config = dict(
    vocab_size=4096,
    parallel_block=False,
    lr_mult_up=0.873,
)
Each number is 128 + 32 x the weight over its row's rms, rounded and kept within 0 to 255. Layers, rows and columns count from 0. Numbers have three digits each. The size before them is the row's rms in percent of the matrix's.

# layer 2 attention query, 256x256, rms 0.0595, rows 73-150, columns 160-191
097:092095087083086089116155182114062149120100155167096132159139124158100138104175126180142105165069
095:133129148115115152101171103092128114166088133178135186129102120145152117134064099151120073115101
086:091111088184068118152130111119128120163138088104112098109163171073169121108128112139117075092102
100:168121087119096117137176087129108138121192123150122127135114160145108080068082161179155146131080
088:099169089123128133174082095181133142149134070098167126130136188133171130157096121082195166155113
095:152105123088153130114134095138170170117137101127083040107098148080099196140170129123146114154159
095:099129133124174120133141127104141188148136076095077105147127111103052144137175130073151168160170
090:142122183106145161092106138131128063137125109128086154114118087129199112152118105190077068132121
096:131105149094158174129128126117185087080130171109225108111136165120178132167121099101152094146111
094:098121123112120107122118115148146188175122061062066103101160164084138123079118156122115136181117
089:118182140100060150146126194176083074063078181145107170177114059125075068118095141158133180132177
097:144125088080063125153154189141085139130112127187128102153162073103056122072146127166080098133105
099:160134106188143106106168120128088093126166152161140177159082130180098103131145204138120168142139
094:111113164225188121129124127143109122096155181096119160124080137124092197181181137136090180078167
098:116163107181117153081130118123125064166196181058168150151116198161128099101108075104150167087125
084:100129186126130162140101110075132101136100151116153136112067130103201119104146094134090096092156
098:161116132155174205118110128106146075113166159135123157166137104173136145153102131160113143141106
092:153101137122192104096156095080133153107193092114058081178139171098116124123117105141183130203156
093:123110074087104093106189128103085149128167123189069116180108110154128128117144155223140082153109
087:099118126161096127045167147097121099151143145135061118153119111178167100070099107197115109138105
096:126206176147088115124098104103157105158119123046165133111173172138175123095118089154088155074186
100:117125130151160100143172155138121166079187091148089136157157052150092157158146147131114134167131
098:101116132095150184116113176072164106144114141168104078131110092112207150117144122099135077179099
094:138175128073101151148108206129110134073110171153110108101155111133098178136167117121064133128146
095:095133134218072121150156147113031129115167130149130191087162107187110084131130161162152134115147
093:112164130116096124138100090111139102108110174080155186127115144093151082095111066138140141167183
093:140154085089126155125126138126104115080094126136103067131129136107098090139104096086159111195145
089:081137126112145123141067177143089094104098178121145132116155128120161172136195152172102156158060
090:113148121128088149115114104095093117150125185075116138129135144133152089044159106148157165142146
094:109093136104143151085133133137121109172118099107110082125110153134231146113104111173121078164067
090:124123118180118120184064115106101154131171097152133170100100117156108132134106201101178150153107
093:075131127153146118116117115118129107176165122071104124153127186118166115110166107200149125080115
101:092134124107123160089138119089139094108147160123110106143104118111194155151134097136131104121143
091:138119039121061156126154163104175087123158168171125110160078071088104077107093131151146142179088
096:125138132186195154090131054080115124133136138108123145162082160152127122125129078141163114091142
085:101171171138148131078107146056135169162093057117112121109128094160161152082148082122185098141155
087:148133160110076083104156108167079122091066114112102124115109073142131130129169095128154162170212
097:122111142106172124076117122133165212115132133122120085133112150148136146131186139097101037139154
087:063119107141148139149117112118155152196123119133135163068144104106132103108141196141098123110099
088:095150174170148127189114067176135084160086158139147182093124143061066093146110177145077147077132
097:199074035046121126135163165107080180147158139153069069168113085141100129092159155138133156200129
090:122179164208122125102100085109104098168146137106157177089130172220144080138122115150134145080186
089:091100173099175168105072176068117131189139079116087101098153135126205137092122141147125020147135
087:121133159125162101131116140154096102096140160132100182184102090087138117180154151138160173144133
088:091141080151105118167065167196095132187140163130127182115073154116126122171150131074159176152121
092:118095104096123090081143090113091145138126040142062123128098130157157126107109150177155100178133
091:112201166135123086156142092122087134157137095135149197119182161150081120092126127145132154117117
096:146151152102155107131125155120207168104068173163155097114111115119095174170158128077112088153112
098:129150097069091116164136103117105072152154114111076169124131114093168097106118118207098133117081
097:127062103091097138162131182142097160088102161198158137154108083128127141164145121151096072097114
091:175110143074111159074129161112094142113123079139063079103087022173132160154126123114166174179125
095:114125050072096104153152182129121155135123154141127140165127091131118097138203172113151130178047
098:118255154097081079147113112126158110160085150094154152134106179145105083150090105094193169096182
096:105155190152158160138083075158132091144110122066219145076113154122211144172121077058129134105153
092:110144131162121106076106122094115090171180202122134127122131151196134081100149139083220200133149
108:168084163109139167139186161140102110113135178180134118137138156134083123051115178134132095044128
141:143125157116162118097142115144150205092105111090120120117096147114179161151137113136066116166095
124:125147091136085119180100099119092072164110151170144132115141068114124112123114154100169146134155
105:104089148111132093132116120093066078128123114164140132145146109122134122086148146141170163035142
118:100177097167083131182140109152101072166110156154136135135146084091143125143090133121190170156158
090:088174069121102130176152097123047082152139113129091157134107126064148089087066184130191144140179
088:163141141145132149101163138102133193097102118142179068139126184088155067166106118145107092120118
087:152166167096125147133090130135163174156209154060075075111162175120094084092170116160115138121080
078:137122082130194136089122136154135142107164108074134105161155147139071193149125083075123108169132
083:130147145166104152114150138094080103089079137161095155155118098068120106077066150141168161054170
285:126164097111114108179052102163140084156117103121121076109161100136133112153128147133161170138146
113:129102156126162136112192153098113150085102127112175194128120140088121096094101099115131121130134
094:144086110132133116141115122198167100070130130146176113159165075159092076153138112160109126126120
100:094206179122139065147162068114118126100216130145121144083123108097124101130171130118140121083140
095:159170094113084159127090134121145117123156160135111076140142129159126182179189160112116118141167
090:098085110096103130097174067164089132110089079145145160107142112105113105172091146146119111065089
133:111144145093106101172088107074149161121193138082099100107178129141102133157139120163126130118098
088:139110129121138134066178138173102124101095110176127141166107151127107113062139128139127118090108
113:177136126150153128131099139140169184131118133034135088118119126140139201183153082126098085183080
110:082145057119095133184102119106093085148116078169116118103147089085135111102086162106152162127129
088:130155112105159161140110152150180128122166144063143086127107140127153087131144076176114103165073
103:139126071164091076144126069160093138142107140176162115098183146103167158123113149143120141171082
093:063109146119064093098175126090077069129079113186165164141089109103193116132090172119153144098134
# layer 2 attention key, 256x256, rms 0.0594, rows 73-149, columns 160-191
086:124109106143165131092130131104117188066118080070130118099150077130093151099144151100121129123163
094:145078142119063134073139110088106089073170148159120141116140169152143138074099180105063131160096
084:126144126126080089096132166112081115148142080133072126108129104143138158149167133114089179173104
097:140106121175105099107072148092081123107129104127170159132103118128111178154124151105119191139164
088:118146090091081147145122093142106140142123167122128110110152175151107135088102115119089137126185
091:122145183150125201213145182150150147099074135147133076146142087110135141120147143129191116092118
094:136159156157073127173132139098128153099116139128197166136143153162149105115124167137100093104114
087:111127143151098130058128096140090113114155155144149162094134120166102148118134188141095056135099
095:166137135094058134088115136106147106191152130155139147145122187157119114109127190116119084128113
086:126159111156133145139123111123174167124114115082190131135155118167067146083095093115122198167079
086:098090143142190134092158061152182139136147126116161096105118130132174191177134073084132115067126
093:133085168140185173121123141115197161198135146086151089112169129089115176115126171054116092181190
093:106155148108151068160151176115114121057120087155063122054134120132171094149116066153150183126121
090:130157139155144072164123144199149153157126119156103129068122109105184116114110070123185113137155
093:103119107166115052170137131183065116141099134107085184109106116124158084160101108142131167142111
085:139144206138093129114114108164144116190151108158100140150126147125136080174192166153132038115131
088:121153145132116105165134138151081112167156139192082180065139137116164100108163166076109076133098
089:110163140103033144139144155104149157063116138141171107125138103155120069158143134151116122143068
088:113121126115142116049102137131122168008100110083161151113156078157121188149140139094120149144060
084:121144107106088086054143113127125119122126103136125114126152120114117128150094146064096138129109
088:149159115135135121101155110114116080172088140086147160126113077130140138176139077144114080164101
103:140117137120172142119124137166101131101120157154151101034151124107111128110091135152101126122164
097:075162175137079211044145148120117117120129040127097158112157112123121116178226150137152074095120
087:099144160149158140133121117141154103154122181109146113038194128096155170106130100077109132146233
096:095130120129172086103139083144131151140142117131106137110146130132138085099166109136131169116122
085:168099117083113091113121119089127112144161097107127099105068136116138149151120090140119147149106
088:168115135156119159102116147164155160143138094167167084135141139107125085130175105117125159101123
086:133146185124144146114153094119073141177194175034139127144133062085138139076097081113149100113148
090:102105086182131120102137102119118126145097075120161166159141104116096132144127111155205130149132
089:126144173133065220091139139120107141096150138146140150147148077151100119130169192121121076130114
089:106100113113140101146140176144144117137118122128095129061133202160123075108139111134118119141141
089:110154158131167155098123071130087135147140123110141181128155000151041166090116140114144151158158
097:106143197149146157060159120149129131154100121146137144216129106098097132230169106127165071087074
086:083122115097105078075117121119084117118112078114148128082112187158111166140101111189084118065113
087:128138114137094073093103115173115116149104089110112150142114109119135101143123053195178080122079
083:128112167102127161112095136135125116101131133152205144151170092114147125127173191121093068196108
087:124113108137118137150138121123206169171127142138127063146128113078134157060082060164189103069128
094:139118119169087091143133124173085057100092156112155092113137075088132144086097105099165181123160
086:125153148131124050144100105166143113114129093080167180107131133146112143138132120144074141121105
082:086156096110213123162120133141181091106115144136085139108072123169162137131116122068084114157146
094:076152131174135094116131139124128151049098085103147109108163116104098095081120116148187191097135
090:104108061093125092119145101133084099087138122169110143120144073109111083122103120133153093172112
093:116157164123059176109116143114071128161143104100139148159182161170076148139185188126092104105115
084:130116175127182131075143095122108150088111139155139074090091139130111110164155142138082107080176
093:106107120151153160148138071081151150105147139099134170112136139136112135095130133134144151130144
089:193138139130166170112119126141104149154137089159155084128171078110081156139122120143132150081134
089:111138122107148134134090080107083129083115168141144142138135090145131133144060149085105182163157
090:156142161125124143101120146182140096083155141157153114110137187137156094100112182105111110082089
100:141158165146124160081108086094099172140146122107143144154115114118126183143125233104047106149109
092:159135183203171186073126184131086111178134067107109103133136129131153161164206181132122073134186
092:116149147146081170135109192098137161122142123158149122127121196085172121137206191110186044095141
090:112121094121187131123102071098116151065097110121176153104144099120134147109105145090128169127177
101:127114100125131129075134113120104141087145082124112122064109135120147136142168111148127141126132
090:158146097156057159151161121133136110202103123166094104151093162157155050150148136154158120133129
096:107158073097109080097169100127055118049115102100140163101154133148134089085158108166156189123090
121:142087158125132131107190126118095114081093172090171184162110187112144178085088083126128098119122
097:114125129173129161135145129106086090163195160163129161131125099170096147045163153121144157116143
119:132153093102130120225022120154140118120132110138129085119168113148130092194117117173126197129125
102:114135128111113113113116209105110146162130008117101098116120150125178114188127177177069111185081
091:134125103085119095194035133166119140119144122121118069102174162148094126168132137148107173106091
121:140119101097152092179039079157136104127104118149154094102171131137115119171110159168127152115114
065:129135117107093129081195115096125106133172118164132170173116120156132129151146141169150088112124
155:157100095168146145047208158119082094119117133133115166149093167116169158102093113119114084105151
190:143139135089127100192043109152127126153111120136133044103129120127145104141131128131138160127132
174:111123173176136150056202148099133134118122132135135160141093133140131162112160114123107097113124
053:122092188060162124120120183126154134122105143113171143127094141175139220077119086162186170115107
173:134166112088105094176022082170138119123124122139136094118146116128121121182127122139134186102134
100:096172141135106098073121135066076168180148125159118129135118143087141099081098132063123126104115
097:148116124139122113140120188202172141130078126094129117107112153160110142112152086140160132134158
094:083099065119134124104124125128114150118100090143136113181152088083132046076118142124169108092122
087:111159099117175094215045093146074095123145146142075102172125099108156111168119158126152154182187
121:109133105092131118122077156198112149082124122137102085115159103103155111172121114149110127118112
120:125098154120137158082208155085134142112084158105139153136115143108136159094115111112117080116118
096:130175090164107107171142111150101091156173174184134128130155132136132092097154138158126187164137
100:148159123109118090198065130151142161120131113109101080109190125136116115176140131133122153116144
123:164100166184189147073178123113098123107155181135144152129112122148122129074144119074127111121176
063:113103184095108158157116108119156069164121115055156061176189081146085167142130091119176149157176
# layer 2 attention value, 256x256, rms 0.0485, rows 0-127, columns 160-191
088:161149143078108181131155160114163134117060130103125109089128146084125137099153162152182142143087
075:111124150135108131100139105117067133141194116148096141077186241109136134182146170080064126147120
092:100153171094080161108134191143119116122130190107108122106077092175070164143148133163072115139156
088:086094133154099156162145118189111142125131150084155162131176129130158105088168119045123103118117
079:140157162154118112160107092107113147163110161142146115178175108120158159095083124139186150093115
086:141132146055108151118119156145147110134155109152108130155126088118116111137122067241204088131121
092:063158116148131118168109045132150150111157089153107120146106150147158152103069128202098149106171
097:187157161124142078132145113148129070140081078154077143149123068125149152149141167154139151185153
092:098096126160165149152147177098070103180175132150136094086102148129084177133167109117155198164086
084:100084148100167157129078176118118126191127098111040107133147090154084144199184120148098135155097
086:111094104097199116126124158153125117110146076113160150118152142084153151157117101105115116129159
087:158164127118103071141138086120111099143111168138196108131106127171139140118122140167120114107114
095:160171194132152055120135162167135039145193150107168121087150105093112150141098128083099122094161
083:142193193100135169113156132174101201051142117089113116107140106132144065124133089111067129093137
099:184189105110053150126152135109133072179151150142175159082067091174160112137093120162148113158145
090:141113102145140141123162191176082076136144108166117109129139158167119134142174177191111128088137
090:189145130115103085138115116136147163126112170132152122056062115227206145146191096127127184201143
104:126152128150151080120115137154107089165085069099094114128107137138122153152123098086152101171092
098:152162097143132124135153137163129096156153098121154113101125226105153099082163136116092178101157
096:076165178140182137148149087128135147096067117145159147127076169160138151090129119130158163099220
104:109142099132062157176147139146128146103065184116112123169133089123050057087095082157147174198140
084:085104095166133120107108143130100154100168154131177127122058208163146175124146102114133164077170
088:116070127187099091111136109052095159169136175113160128150122144197158131125097131158108125176157
092:129108246134150157084122136115087148150129067116118097235179101170079156153165132156088104155089
086:126128127063115112101110118139167109101171100187134132178126141102167164069151139168113151062058
087:145153173120113147154147097106107140132138182132126145136095134122151151134110103109167132187099
083:041133157074178136138154089084157093138167134083163102122082139162093120108124101116098114121128
076:107162052141101118104150149172137106114044125143169150179110119160122095097075182119119104125110
092:101086137161120104115125146142151184190137091066163123099108152117080120139195122113098088119125
096:154170135130159143149117133096133124098127181066135116062129096125154142097059123132064144148152
088:125100151147108110120087142107118121142179133148144123083095129106113134096109119154221113119088
092:169186117107087131175139120164164114140113199127105127104108121111157107116075066070153164163173
095:109150122116052149091139152169082117083144158120135138151145107129127115133088110174178101156127
100:097090137093212105151104150129117159134122112134095115184152203082164093131143156137118137092061
081:109111169135132065164114108124150166176153092108150152151116090176155146176154119108129132110124
090:098117139056104176149161160122157176140101116099180145098128137095124100162181081184127137156141
090:156128058123154108143130132173121067084116130113218148167073144082118162107082173117143194099202
097:112100163117148150137132161166224082090133134129066155120101099152121112136174069165083134159077
093:119109115099140081153144131141148168172078140126149122073111083131157161104122062165088113142139
091:125149177119078092126101159171118126104119113142108131213090045066134108177100162157140141188085
093:089107104120156115131103153092141131064149154160082113124144120156098193147157160117082078146057
089:148111065091125172109125086136108130105175117116198157113175127137140070076100165126161112102143
095:151119137171160117124122110090084133158136162104126137064200132131148173161090148133131117156151
090:110123130094175118120126188099171127113135153112161137107127081157098153089133152149158096155154
084:136092114138155111121129122129052148067149171172198127151136065142137136129055114118141169114131
087:096094111156091136139089170183148118094191112133178153180139156125136118141102096192101155049125
082:158099129139156081168130102149090124152089121111208081108099124167155127082129178109068168171188
090:123070094166063143100103156062081142157157142135074127142098164070135119161135116177197159118128
095:162154121159137130153116111132093158133091177124145118056112094099135171085025106082215143147125
089:067148075119096176138145067188150068113147110157169136136139116110124121127084081065146133116085
086:153140116073113097123147101121153104131080095144102185078112163116142166152109157153109124168128
092:056111083134155099082108165118117195099071112138093100135095144130153161079111123246130150113106
091:142142087143127144153146077126128138080130128096130129151156133120114044101134143095068114119142
086:186144120115155111139110114100077140179092156109035123151105111098127129138101102130145085189073
094:174091138130181208133143158089152132162112122168125117145104132143144218125176205191151133072093
089:174141118151055103163125129079124140137178133132104145123108136225060136159136055195133149142136
096:121137094118174162153152172138165193142103167079167095097107124141131164080141091065106098149152
089:113088139124125131121135150141178165106136128128181149175091108055121042120112117068150140111184
080:155127122199134101115141148195131101148190137074122171074155144177134141109084139127104099084152
092:110162129104125137135134181151091191066139181110132160080133117125113085093087065163108088142123
092:133153176124182203139140120147144131149136145119114132044153129111178111132159100063140115107142
090:104147133091081133118157089103118155083071088141194133186133109115097100104107160112148122080119
091:170086103149088186097109204131090113102092113124099148162107172140160070156141124217067101148150
084:118129127154164121108103099085095165063127113127192174175110143126146143087110034103203123102122
097:120149098105119099158165128158178124059148101153161147093150140098139152112140111032159106113107
089:184143064118085052112149101141102129105145100068189118145101158171117092108085060129151128103113
091:126119110121110123118136117079133209103089197135113131151118175157098112161073087171186143092077
089:117124120128194101125152110173162136193153122143121147178125106160092083124107110131142127124163
095:113153082158149059150111100201066130107093180120168128091137147158146145099088110064047168180190
096:081189120144104110106140179144113181105096123135143190138144145136098106141195112145115097091097
078:086176163089087121107128091106091157096117169087123145160148120102154103186107070196143133126055
089:073149187158121138145099139142077122119112131153118125136121081132131178127062142091115135166189
084:073110144151101104160080105156095132104188158112095096086111082114105156102134091115108129124095
087:068095104066125129096091152134143155050078163086105096113136166107115189152133101124148074167105
083:126075135149101098102094164082135130147150105128141125079116139122092168157189116082132071118127
083:136120124118119146124148158117178145140141088133095140123127153144130113229151062179137143105091
088:109171092108087119115166146135145148140117157101171120106098166143106113138142057130092113216176
091:172175085152118152163177125111097099074078165141138158136113139074114031062133114118155185128168
092:160152167108096159098113125131170128127143151044078138099115154145161120116176111092126103116122
087:112125139150130214114138161112135131140139125104106120045121167138115183119133179123132164130130
097:119142106124129144147177142125168110094098134156125146171104131117174085085035097126185168105158
103:136095085142093149143127137102094147152050147073112124166118156079110091089124069202232142120120
084:147030124147157137066128099091105119110133083132094142201170138172137150133142189199138144114051
092:106134114118092059111138136079177089119163131106137138212105126101108093137195158138156106091136
100:037128171146106141102108138091121120110114091188066124123115111127102134166176089198187115100052
089:146169075147121091162148093147144103089092132160130169128157158075156055135088132114128146089183
089:117160136187107166192147078132096119129128183165082133152171059136182103118062128092131121091105
092:094157132179160143152143137165134115143127112118140118066108116134125122122073086093116135121182
088:096125064136128140144177144152127142113124072083116109101107150163076205132118119112162143102118
084:116109064101128126124128118116110139125137095134151114094119129110130117113176083101084142116084
090:208144224111168105114092078099141110154084186135178152112126168163182241128139143123077111151089
094:160145111131126076102139155130108134153073104134123130098136110101186126133103093135137125062169
079:156163102119163132118123127101157182100187146100143104112136116095146086121174105097120126105115
085:143113149089130105158124111126138164158125115117116148135153112181148126121164058121085096148176
097:109122174107173121131099134145137151163175154123154116104092118175202177127093087146097131127165
100:073122093161109127120143153148110122124135136105139131141137103107085105138106096123177106089132
087:132177120167140088123157176180092178131101157083153151088135052119089160113057133089127085077102
090:077137143151141198141124134120148086135162113173098108157115199148101124172214091144151098101089
091:121112181145143074119118111121158102219114118152189100137155165167194158174088141124096109139127
086:154133148087095174140128200152127143158123096124093126087145148088132104142247151159167134075111
079:136101121090116072162147100083156144101130172140146151186141121070152112102128126067211144116103
088:132098124188128151137138132094113117144096121131194126111119124146148140088158226106214153031161
086:123109135163167133148141094111117027117112125156118111112127111124153158079093103140100165155197
084:133118108143142115125150153103080204186140147108042074079160116153123136167164095128116137179046
098:112159130120113102136141102084093085109116117104176110179128139081120204141140097114111073079122
090:110126128141128177124126185174120054165159172084139133072128027113066111141159196098125121141143
093:133105110155131146136090137144126091097094130125145122125115109028157159119214230133075115110127
091:109174117114130157111138182108115121189124048178064105046150164130082144201175129110152097123105
081:136097138145165075096137046161129178108130076126119148067159147106156152120077074164067166159147
091:125134108171124149113108165206158084143136091152140080126059136138166150086123156186151115166166
097:124156128107118134112131097126118131098152147186119119199129222150138171157123120176073158133168
094:126136131185137153101128161132103074206073073161134160088148153153125164176138189106110136038095
091:094128072144120155117143112103157118064117100125136161204149161117126074085198080147115118111065
097:140139114195140113135111119069121083109141129141199140113110136151156113107133129138098147054141
089:087086079102107128087106104177199150151132109125113116150102115178139154096140075201085153082181
086:103127197145146128161115083098153215153155081135135139192134130131138165111135117181193140124115
087:063074148145130179110105126110084157124138123088034114137125103098091135123102108165135132150139
095:140154123162123113135132105146110149077096153109164126136122152067208067077115103123133142132101
089:131139088147075108140127149105102103086058164172146120163095154090149051137148163151129148180061
084:120088090149171096132164080142126138142106104116172135158116128139097115166163168080067142061111
101:130155159178094121111127092156159093158144080108103144113116140147163170101112080121187143113177
094:130251136095113171126156173138060141102117131143129133074105131119090109146128093148149139170160
097:095150110086138147137143121185110104078157095107099144113132143170099120162115147113132139165134
093:152137113160103108104130190089152173121102114173147129100136125100089138155134160166115170104122
086:147119064088097111135144096167133176048171111107167136111117070157064141139153099078104167138137
089:072122137146153167133116149118137173143118115116092163200147089110058092055109184083121126092116
084:110077129100123094121109147151153127141090121086158060084084180138158113129135056127149174114163
087:086110151123153154107135234163141137127112139128030086124139128128114092143184089165116098136118
# layer 2 attention output (transposed), 256x256, rms 0.0424, rows 0-127, columns 160-191
084:145116152131177089085135136160195114101122165093124129175135100154132160091136135119104154106182
076:130116191100191129150094195091146082140140088083167107144107171102124160095210099119085135120109
096:160148118186143057139207070048128122124170135154089082162119157088133107160103143063145074113143
082:150133168142112125162106135141149106159122125108154168105089156159138123082136098149097119070093
074:081094176135134190110079161134114152166102090104100149140103108120159103102183128117131164120143
081:166114169157186061141104170160110152109167149163114172142121107079116146116111141122103125143164
082:146061172149161143173053154141151136139072115140113206111091178118085092113164117111149083124185
086:163134130094142117170073149123144152160073106136082169150124091140149148101105116111117131122163
096:142086095090180134137107093082159143129202115130127068151164104176086140125115115141136101101114
089:142174150107108118092027111127113134136077174119160138114157150098123120142110122070134175086125
077:147085080109169148148146128124151117164115116134095089072161148095088087155118176181139117147095
091:121093106149152112167249141112151140125127113149085107154071125098145125136122113101087094175161
082:134099122108106080153125067049062162206145135140124157141122113132097071168096156172126138113079
078:119100101129085088088122113120166157088176139135138155120118116108109119189109153182095187092109
110:126053057096137138148245166115112150090128087187104093150130094115100145127101143134141084187140
092:158122120147174100122046102113159186170139127143162082142084116131093156148164109122116146135080
103:115048083119171139107243143105143152096169112193063079166165104143097128152107114114163066172114
100:105078189030115152127084116166082142126114153100122150111162171097052100194187163107131111139079
101:142114115111167172097155112118116125124184093161102135154153090207108112135092127209159064133071
090:112049152074167083127126099062143127123090152175181139161119147116091133125145147147183104108151
102:114126107159088056113212131136068127094145107138134104145160136172160122124092147185150070116162
079:154105147146137106135020104115106120128128189151143132139089107060102145152172151077160086150105
081:099115099091176175163124133131160164150150085113199074134146184130117141166162068049116176098120
095:104147096079140109148105153118120170102087149154174102092108159036075135166139137063127121161142
079:106131136214079164183108085119137121156107112067115123151167142185160112186158116095190106110127
086:116091118054148099169094093139111189081152141138155147136152140167136147154137097146150130093126
082:139181134141107107116130090117059153125099161133171067144126143101126109197092106117137136172151
075:130100113151125160088141117176128123123167138146098156145141071194167166111123108150144104165131
093:167180143135163142091145098137175094180160150105114122145160173121082142132145135111093100147110
090:124115174100113073109113108169089122108146088167132146142130070142145115077132158204174171126126
081:117167140170103142103129066179099132124144144151148183166116086168101110145125119146146143133123
093:146094162163162053077118141091136124082148135152109181178142076132168107050102138162150106069120
104:136109140147125071078149189102090137105105138111119144139056107079147131086187149098089146133146
108:119178190139100154133020089159123138154096160064160178071130187139149107132155122128136196090122
076:105150079142109110109148195112140148105064131125081115102131184092167141123160126094154175197189
085:159195146184159068158110174119143145096149118161142149150166164117150099114123092105104095149147
092:160102052118126103090112163129136154136169144155092091146105091146160132076087136153186109162142
095:084117107151097139160160044167105130110111122115113108123183112130135130194139157153122148096121
086:092118100091104077083141075039215142110112115114132084124121116162169104170125131105094138106177
100:105136134094095096094059166206071164105068143137125178108163130100139098187132155081134168146137
089:090116115083131198153112140137069112117145088088135060120137114185128147131170115097113090132113
086:180125125149103115177177072148160105168145133096146089130100179125100146162153134135073107098127
089:120084152051155101161125157062102133187126128157136139108109097107085120108103094150166113080127
081:158168247141146082089096139145142095112085136094136056180083121110181128090151139114096134116132
089:080141137136067121143045082159160144134095150116150134105109131099179151115164121104111196124148
074:161125141156124064116112130088117054111120093181153160070099162130110102117201143111142152146093
084:147126070141128115156159079111154189202134142145117139129096149092155103166122093138152139189104
086:137117121130143180141119120194141183105167137092166146109151177147110186181148121102085141149118
099:100073099092101119107177118146125125081157143158153071132146099133112120097081156151132151131121
074:136098145105065126097084122154101093104082160106169139092080126208085034093104161152097090151082
084:119124129075169108168120160158112141132153132153088105165104140111143138080088091140114091154114
082:145121124161117150099139116180155100102123108114150077136098110191105165154140147116105163136162
092:116132116163122160144159036181143129184121107173126161113140177182088122160151149164150134119100
078:130129173083129133129126175173131100103141142089111117120149149105165160155175096052110118121157
089:095114172129146163154146123116136085125058146105151113105113147169092129077094114122161130145122
100:125079062112155128177255148116111145095145111189095076131145139114076144150100125115145086188137
101:136125108119140121132161087079156097167176121147119084147123098175155137080066111167154069127112
082:118169109176086128127165143133148124145103156081099143109144134142191108154062141152128111168181
086:108140125118068080211183052055071140207129136139145109125117161088119061173115123141161168141080
084:113092178125113125109122085109080123110135135161200064142149084162089141101151132149135146115107
086:132155138108152118138137107134130107113140153091070171108166115053112097138134139134137122089135
092:138106105159139148077104156175130144125109133084100138092117164087162116123216142132063151148176
081:199119071156177134149171146174113111104137094144157138090128135131106159129219143137147108160092
074:150122160090125115117096114100192129102133156154178124141137155090095138080128121089139134125138
089:122095089122097123126157162114175128195142169091097124118166092194152141082038126157116056139150
089:108102115130142098167158117081156145142152139122141099119034186097128140127155111115080125121122
086:109139057156088099109227123136173138086151078119147062120186171180132124139057121155112141118172
087:175194113112098105121158146149116159160149106143151135127169145147125077119046130164106117117117
101:099076135057115157080105171125143123086132094146160097123123113203135095136134146177154132127102
091:130131109170144117066168169144116115158128133173129160113098122148091113032151124168099138146134
077:102066161110142068069035220169117141067099175115122183109152112092135204103186128113097184145161
078:090144114040127168107128139102081072131128109168148090129131077126098127191152150050118145099084
086:084131151081082144196145073091073114121158117114175129091141208143086087217107075141115149082078
090:110125213097170087078072139104106075058137144111126119137139136163138126098128098075107104100156
083:137196133114109116128142107146136093160091169064067135104112178106151119149139117068079136147133
076:090102119091144186139152143103132094114110084096100086136186125143109128161185129098087133098126
094:159089129063163099078219123064118102137179144151070083160133107152102099105092134170145047146076
086:109102139149101073101128101102084138137093131169155168141084131153143120095093157184155152130088
085:024149140125148104172118080094096123076165100132107197090147163125136059212162111153136143079140
086:104114139097155143153111110085146133109121104139202098138085146178082100141094089130101108093138
099:136116141155064075120161152153076164107077139130144138142135116133137083108091154186166122164151
098:100112179171147136119049115178184198096152118119142182133137125156150199125143155168127162091127
078:101155144086155155207115173127131110075130064178169172060103191089118134118184096094113156125181
090:112170169163132145185119159108136127181123139109075186138108162080181126110102115140102101150139
099:114103136100108169144090139184096152122126153148164141128167134116077125134140129160101149126107
079:148109153080143147127137135114090107168142080183117197136128134150071100109118150178148152097071
082:086107145102113125133077074116092126161091104184126176092086085178124112083104142150145160141106
097:122080111097171078067119148073154091087128149188141116127085097169111116095102166189185081111119
091:122095084133123173107132149127140144089185113148137031155138074186064137137087146150159101136127
083:159124022114145169180169113100211170167177107154201125117185201164107167185066086143098106121098
081:085105153080164094157092114111089082086104100108101106129117086128158116076156130123166140131124
091:198114187108154138110100127152165134197117159131107139164167118099086127118121172144116170132083
078:110102158173124147193117067093139141210090161096119106115128145072116173167136093041114149150111
079:096159108099105099143129129149101163108117112115091132107174141101175114140200104141107156153143
085:111094092056161063111104105108124129097087151142147105132089112106131111130131172095157155174187
093:147149165104120106146099143123078102130111167126181135101089185151102100098099116143127097086094
086:126147148180086146069130099150085110205150111132100119120142115160114096112113194181098210123066
084:145131072170178162088086142116166131080119177137099171116125052110088143112150177161151098164128
089:122115197060162151109079210109118098128070138095099116129164108059138100097198167109160095110105
079:095115117161143170119150073158129161133199156147106139132108100156095146188123132179090161090066
070:109148156141105088103125139154144181134091130154115118168151107193169163071043132163123211108151
085:127102153155139146120115135136173147125118146125164149139123125115140184074107157182107139121113
078:135097098094130116118078089132115168128095156167184148127063145121099111144126125187219099160113
074:071135122068118125163189121037150089140174141077146054128179106080122134151163043083112120053127
093:130152176138123131122100115098100127181119180090080153145107164092116157095105137090159091174082
088:205140157170108078117103089137092124171186183146133197155106118131132162120040162142131153131090
083:134098128122112116124187111079120089178169095122092156097166160166109105115128125148148087115062
087:159112117121142151148213180116118129143149124098143122148170161141062110144081111124080106095121
085:134090130104151113097162200121154089061155103137147089141143076124100115099145106134124137164148
086:101118140075167125098176147076186073083160133137150122095110154126105121130141134095139133148106
089:091117054169108121113139117089112150082117063113098142151102143180174158123171116102158061198144
092:143103155160154139120087147113152182170154129131129188148062092106096149150129134120135158111122
085:087120078179123147168215110104125099049174117154143103095083112192075068111113088192135093106137
085:108088172237119131197135065116079141182130097142124157118063138142121131124136114179174085090132
085:113167091145086109094191122099089131148135073146133136065118151137123040131120150144155137157102
082:087124169043176122097100178151131102093084150134122164114149128135133133096158149117148145114122
085:141167159081160144094080202205109085133131160169172161097123159144065138147115148126102128152129
097:143063151113137169123158122179142106113129132119138160136146121172127138056128164201175129161115
086:144071047151119135129185150181141148072190101132143160134193138178130218088111124165113087166148
076:084163139090100181075169146092125095128098096130083104114115152119122066182154126166128123160108
097:079137198135173144160063162118140134136095089153167203120081073117114128102186123149124182071144
096:150075140147150057083118158114116157096075168149115165170083110096090141067120165142118157149152
088:136048106105124121170076155132091171140193130093173131127126125173112167162147123108125133142087
086:110109146177115101098130168101139173152157090099137071171149097136182184094113128146118135177130
089:168162117181057079102158121128144148133150172120122120148141127123159135149090112106138134147202
102:134229148187099115144027073131143124147106157128183192084107161136171109133126131119115179085142
085:142193107144129086103223129083173088097166116119170044177135126080173132166120092149156095131147
084:160175112141131143117109141195112153116139108114169173115204164143127098178107173135076177119122